From a checkpoint of a small transformer trained on Wikipedia: rotary positions, tied embeddings.
Each number is 128 + 32 x the weight over the matrix's rms, rounded and kept within 0 to 255. Layers, rows and columns count from 0. Numbers have three digits each.

# layer 5 MLP gate, 1024x384, rms 0.067, rows 406-422, columns 0-127
116163167114135072151127071130168137128177117156104122104141161116133029061074086110112130132155133132142101181163113140135095118100103136114173103155128172204102177184182104071120146160103112152113142150070139147112151171143154111086155132153098103091143153114118149192137128108119120171092122090100176082167103112189141126139144104145103098181134143130125116150163185155133073161147
135109061151137078115101168148109123092083099102185154112137159074113097199087107166178145120084118164152187133131138187129144113121178152064079156106108182082144147074116149092134135114143132116146112123119118122096098173103114130128147105087078130159109147143143137181136075144158132170116139178174108170158164112137129105107141131175118103163105083199153104116150132118131156144071
091138134117078112128096132144173082114101122165155140116140180116189118122090179148079091086165161067111123152093114101179073107152137143118148113165117119150129094109183125122081121165162075139127078151124153149109112137139136121163147106135075187110142092151070106194125148115122102122149102115113162143155085139082139126128102123127152156146153077134117142136171126115119090119120
147107176087177173112126134142171151167146098138127145076160133107122113117122144131116122133136102146105108126171158135153141110096158119099114147114146097092167143128212109188148163150124152179189128113110132091134090164142136164143128166100117079115063109128117151126115127098153147119126132159131128118094095085128085204109107147075146097115160111106080142130107119104117120114086
130160147179154118119106115166090150162145105110088123143086145136142092077101134120114066157118041111113121064148169131115104090116128145147132154057107084216188127147097176182141127129183139159135119135134173122091058175133169095123130150090055078142086094125110170145102069127156139149152143108166090074113100114171103111140140120162102093145132140139165073131113129060073127108114
124170145077132151129109167070156131196096060166153148127149072143143138134095103179124170129130117103149181135066144123171153179162065108134187094162112122148124083117191078145104143141129117090110027076117129110112098197092113121094146096154100119138117110146117142235186153100098155129150071145134130157163218074108124132096168144128120117164099146168101174115117123077127171122096
107133134127154142133128108178099114092139129135105097133107138120154106141145132126102110106150167098147183125120168119092104124162166161144097151115158090127078128133104152131097137095146096129083218134107151150113174088110161128147142155062131136123095119172153170119124146132158114142081070142102099106107114186162135131129103147141168099150061154154108119035114167157095173168136
155066088117116164080151127133155146175124191175087132122149152122160130096115085112089153116125147113115165124125158110192134163090152145165091080118107130121130094104163165113117116125139064127135070143128069098056121130131179138132176125141115207160135136127089145109100100101096062159073138079166122136081066144122151170152157124110134125098147136097157123134142087109132100160083
140090143138152128116186113187153129084109074108060163103143149164143088119117160089108145134161138120171176115135143186093134140130164099066160119205127143171087162126089113154105098068122094116131083195091101076136087178123185104136110202080203130129158127160205150101133081128116173151113074076127084148161118083097147122131161100124129067164160101125139082143121168167057113116142
141131064108180119087112109080163141160073144085099165148086126111157115108187087146170110173136113125101093071122124087131100186137130152115059098157180135107138151150092103155128104182097135135118128126137119119125051158102069054141099131193099151144110124097129170081120193143125117156155107062152066104092141080146095120068149158201088130081120162099101098209118102110198077127058
140139186117133146075132085173133105105107175135159134119169109132089152115141118186118101161136167147128197089139194059102136159153213106105156100180119159112136118179118151087153111094102131144072084094144110130151149171112175103172130178077118132149125061142156083149098120164136133137171111151170112067152138080110163135160074165119108085169178102183107108153089170140104099117050
147090103160151101136149151189151135116134126127124102136129199103090114111142140102105143081147118089126092163168189119141140115069112183102175132156147241051167157123148161116088143051098132133142071111112198124125059191075144095149173148135117101165135172129177166135164144179117144131091142136140120178074121065138170080125083113159144122152131160092134195185160128123104114153144
119155091140084082119092168154112131118067079109160116133080137131186091123125139184109149142041139137138111094123172107080150126161111130136107108088104120125089130104113068099183112124137066150170139136126132153153120200099139162145092198183191096076131108159155149101143169168148102164171147096164158073127120117113095119125118131149160086153144197154086156167148115102154087067103
091126122155143152114137118081149170126121092166143129182148129163123160128122111118119105134027148110117150157028157064148090119173119126076135154158110138141168134105151105194147178091142144086101093118119137149112099163099135101043147117101058133103086115133166081077130108119119136145088136106114171089111127138086122134150105130053171068123149123158122104122137137130120149139117
125157121140148141179152132068056205145120125145119137140104151238113155080150190114124176133108146091114209072160090125122122074129148175173071140154132090179095077132126118153062148131116115197172153166115149141080100143103113182153146135149115143087121174140203117118121149117150149152082178131129140099092112185103129135151173164178116115149169153113089105084063148117078093101165
109107162089098107106126167103130126107113139092191114155187120150135113149177164097147151136173115106168106123148124070139135093091086086133139094095147089124130115054162118114150162131073190143085100089094170093153148142156128114109137132126151162132120105103140173136151099099096121105081187107143093140105155163099162146039160171069139131098120105170121101171107063127140073140164
112103097129091116092185037103028150108124186046137106143171104147119141050091205157143055096150144084141156165095169119186100209141146124099177146174120089111149124120179091120103177152129137087113121100120113138165139143150098093081163136150106074111079111206110151124102122102137133166116125073120137139075087174188119095164103156092094185132094079170177110172182141165113122105113
# layer 5 MLP up, 1024x384, rms 0.0707, rows 406-422, columns 0-127
149170168109077109146121160206098185130118149110188111124151120072165131192106116123133144163131144111153141166147155155094149133170142106167135111152072160132124140175147085147146117106104095124126163115105134126146077154143132108118149173150158119087105131157126087139080101160095059122164116075069084145161142081145093099134084100149115066188076160112195132193134126095137144138135
097150110207139089157131116099133118107100117169121200095186115097125140115150134092175119168148115121042091138160088152096112142059133183120077077066129167134081113132086168107113113171093183082114104165104104081110126180076129133168130191151137084151122104112116120125189164161086138119132098116146115120153127166041100176092143128067168145194124155136192095135112130134188157084109
111116141109081176090114087156190140112185095118158142119114099116117118194139140140123122077108151085148084093098119128106150141128129105106086145142122169117134166082086147112129121075106102150126140159158076120130134135133155115148142129142106168096060171118103143163177109074143115064123194144114167074188106146116178072100099142158084144106081104099123090112098155104148138085116
113149180127158145114130121118145140098162093164185134131140066093138104129092161093114121182132092080094127140129083119147116095134148110131110038136128151115168110169133128149124157127096182111127041187081114172121085163140150187148143135123138114095129126088122086109103123166193124076125115158104150105134098125159112143127089162096148149065150088148086139126119105132129113169071
094164158159110130121122104187140125159126152111096109129086175115130127142126111101155132147081101184133111126146128140149087123094115114218158180121110165149109088107139143169126084134170156084110088072146130129137081067089157149116127172160119126112112126157140099151105153154180099141111132132156161111111080106112108116120101124143039076143123078188118115130128115114113156120117
080187082150147144184201122150112100203111050106189163125128090154178088085085110120113107143148149070179183119108177055147102142145150128177152114105151182118131219194138069126153141090086152154092140127181136096084121113115070162134109144128139153116071143115176112134141083150115139104109197209128135186129212136109127127148144157116099114170138156116136129097131109111107168166106
165148136099131104024181113151081119087104124113115154086118088115152158143165085084163123120176153142116100155130118088092083082123120147110181148074098168142115061177119143168140074139130123137134143147062114115132126091105141139150189124122161104084110151174128138121110182126124100146134124135168127154101141101164174104081137107123132168156120094168090112111128120111119133125128
207122113110089154092115083104159160127113154166135114122149130164109135089163076106110119099164124124091136149126096101216154138131140141092109120092186095105108132131182172093124088157133078159172178098181047081093113114141141065171122151159094119191172081160138125071123120085122120149121132107161139091121129066113127146082151106140137131066122118103133137155118132119206123098114
069145113112087058123117109201146110174092117133104116105142148108092102149126159144120075119105195090157211125131153077175118180096121172170135089127206108104065162093101124138143128145149093106131092105184118108142092154104098137096197065152107058100146098056117126124120158104153155134152125042131100174156079123102155161127127126064065083089095116151137084140138125118154122098144
132205060081124109116094148179149144120146187101128144148137149093146112092140143096149104156156109153119139154119135122145072174158125121114116087140128084140157132119117112111160113121112086136108129097139076090098088080173130147085048170165123146129170123118134096168132159063108149115155087124141080140128125164132164162124161115183093163061115130115141084108110085177111123050099
100088149093189116140131092126143100143143159145106182150156188165171152136142121146117176123104132132092188151093123141146162115162150166217097116163114161116186113180075161179173101150123149088140134113125137114173083177078188129179118081158087153117129166132091115092117168070122119164141112078134104130165112187145089130165101134111157101151116143100092101184165121106110098124147
146161159160109119146126106101129096116087120108094143080141139119115071142149191134121137151094124092116117101097192177130153141086151151154155136157053111170131191112136143149171102160156069082097096113111069132128129097150090175115107206152152160135175141146107113114073137123139161122138082147148217050139158124103124114113119173162170161128121117141112108109166121118120121152096
181061119103198080120133129096148172127144155165092166095165140099092149124154090089138137155081138104121123177076150186111081087132104040080126141169192123110130094155089105162092139127102071070177083094167113136150170117135167084107098122124110118152134181118176072143165166115142142132174119094138101164185100125076131164093171132179171134176120106140119158136100113165166144132145
093087090125157109161088143087098128124112140103101179166168124095167130087178084131150161137129099159129193136146153121076070087124156074052134138147114135091161119152081047109110170087143056070136113125090119104149152100115130163169079169186088154087135094208135123084174122147170135151130086162110072104145155152088042119162172126144105061119157095100113128165116158077090150192166
130090151120095127132131123100176136170090191132145097148142093166176083143065079086163100131097091097132150117086191101145140165174098096173115098161119134058144133214129153148111098201187098109105175152209079106072094123106128045160084135159149134132195117097145150205135081174161096118177082177199153186131142096121122134126161146145146095118133124107063184097132147147097100131113
140107164123088201145103111123148117128094147089134078111144141141078082192153121085127096102134111133116125190100090086195171079101126180125102145110144085161128156105189118159147104139107154128080107062146157135154132071142183135180120160110163116149146141153082141086195065114186151114100161116135076091128104116153143147133105159097174183067157152154112105103103106140106089141055
137164150141115137120147145076128151124208134141168130107127087123131186113106142082131088142093116087120115132150145098128152123119149124134114045110106124127175128133093144156184108113145103080107136150134155110125145149122079109059090137147151123121191161106209118109151093161130062094129135132083108126169117148070092166173125107076161167099075145135080117090073118094186114077149
# layer 5 MLP down (transposed), 1024x384, rms 0.101, rows 406-422, columns 0-127
067129128124102110165171145130054147119129157183163180152129125165109096163109138095161121129192118093150125194189148120131147206148120095131126162127109129160125110118111114148169160074095140187167102097095092125146134076087081063105127200165154070115147122055134180160119121069129120145132144092062119128172111061112112066124138100120134143136139123122163146164082076135087178110193
145133151126137156142150114177162136106113088095136134174110132097121103064191159109026166064148120081040122032079155141106078149157113187144107104089093102099137113124138159141092113063162155133111076171127167116108132116154171167133156112088117150117134166190146043132115104102122138140103101118056113079088109140096172153105114166119157122112137136155187147060152080119096115133075
078134157183146077122144096134141162121136060172170092144138109081111141099119073152165120115098093053167144163100119140049119092117135153113122115114156142110168109154165109174145144070143089123135195170139155118168104113096169096136075085110134159148139203130157095102155136161143110098127106119198190154161139095145106164164147229135158171122129161094088137115101100125117095163117
064121148162124127125038174204096116098127071134085154081130103133095099176116098124165079120096143107114120100085113115103136114134129142130084139137176153141139153146079106074139187145068128123113123148154167184145138075178101133133108127127145125108137160142139200117157170138088134088116133111108166138105129177124095117188155117200126115155177178135129118078129148159125165083093
185142143103122082179138121170116180151182167128087128069100119150173108120164165131134130164147121117144089146230152213118152136160095158141117154146073079149065112141157110130102119108133081144185131110130081103176170124107110174154168131173110134125117063135126089134162144064180092165113105137101113139106149147109173112069190175090108192107153104129154179060124119145155112106156
122128113030141143140129157138117152127096109123104119135107108192115162189141066118165089152162141141094166159113145137104085166199071111107099157085100062164095153130138103090148120160152089105176120132100085077117165194155096179123105093151103177143198142147090163133145182114143158103118131085172150149098153123080130168076100136147113109132094110111104124171111082144137123119064
096093158130087139163200139113147104188104177161133137156105115121133141154195183142112125128159167117099112183151108120116127038098162199162129136175169095067099148135196097157143138184127068115125070128123088099132105108087157172152131167168129100140133144081183180168154117134166168060138125088100095134112126111047163114128132141114146090163140103119097108159095147110098125103132
128126150095134132104129120117130122141097189132133131109157177136089141129133163158129127123158151133110085155109096172099133151122106129068139139167150142135156178097084137183119193120133182086156132098098148132162157103143137123120102080172149126111118167116132115142171171137133155148134123154106134165145126142117127071148120143118075145121107094155102117114101125160099133105111
091051088130161154053144142111134125131087149105161134103113149089114140138134166153134148202170107115106082145111135130128158150139111131064087159091111138130185098158128137138248118137087147155127174100099129189144137117096126155067147124127125094125157158103151122140097162176112083176166155194157125102110123174122146123083116071120124171115085134134127149126132113128160101149097
130064093121087127125127127133105155072146112102180123113113180189083143147207109096079155100117117147113184156103127099108168084142109129112163100113163131104102150066148145141122118159085077114148137114128105164110088129098125096170085104156201100193110103111145157170174166116120109109138154172132120137052138113014146137162128127097098172110043090116134181157115147155152099087178
084133125189142104137122111085143081085144136119161140157179070152156126135060131143109180061063123136191148171127134214101077088074137139134128138143158115127107155110118106140135137097132108174101141139150177114114139141140104130154123115160120084152146115105081134108148149131106122138110136098105145133084174127069063090147146128144139150139129154116115082099060169146127133129173
141077159159085147154139099114191190086152096123116122110088170112130164142114121099166140177135100116168143126141138136166237119120117110140129149204149082131103176106147151126149115131093217135109144087109151064109124117087109149114119162126161110129110090160097156125145104110131129104107099155129157134146094089089157138099106165121171146072149121082142104170181146118114120141073
116156153167175155182192116209110108089099073107126095119159157190129114112160137087139136166077144114132159114162144149158089163141113157153138110096152148043087103120137150165142136102093161190135158178189135092162143128147111144128093133152142079136133084117109116084089126140168080169113179091167082112155156143212155108099115124168143188166133146067121192118151103126133078138148
131146149185190149177137114140091098099091152154076130078127132116162169090144129100161104154131078118116109122123147076085117126147122162109131075195080155172120139073132150154136079168090144111125206142125122159163175103112134155127099150154115148155133146094174095113119111188130088110092134123073081097139126151129095139078127147130133086173172189153103140145085148139125154124171
171085122141170111110127150091121154074105115107126111034128119069119125149193089119115091085095151162191137111093150169167145134148137164121060098133119091105147185117145155160134129179159058129095178140141157136143181107136106136155177142114123112047074196172070068133162147056138064121182119176136092148096119048132170156125130121117056189171155055165129076144116099091168157133136
100152079139123108142185104120152085131152149178132117144118124123131134095111097174099143158084135139127164093148138126126163134164095148135201110108122197141150111107106125111168105131176123098164144137148063099138132168122143089096166083087100106149140111145168121129086146119113084164145072193119120145142121137139083120151122072178090092162110144133139140100171164109119210154115
152118152124108122179137097128163170139146102135076122122102189148158146170115085143124159061110143115108067175134138176106131126164146094045132131068186143142097172124182115092121135118118139101137139125151138122075108107094090155133113120042077140151174107154213081075110129096189152121134171097170094110118127131139114142094122133226117175153139135051126158183077117224107117094094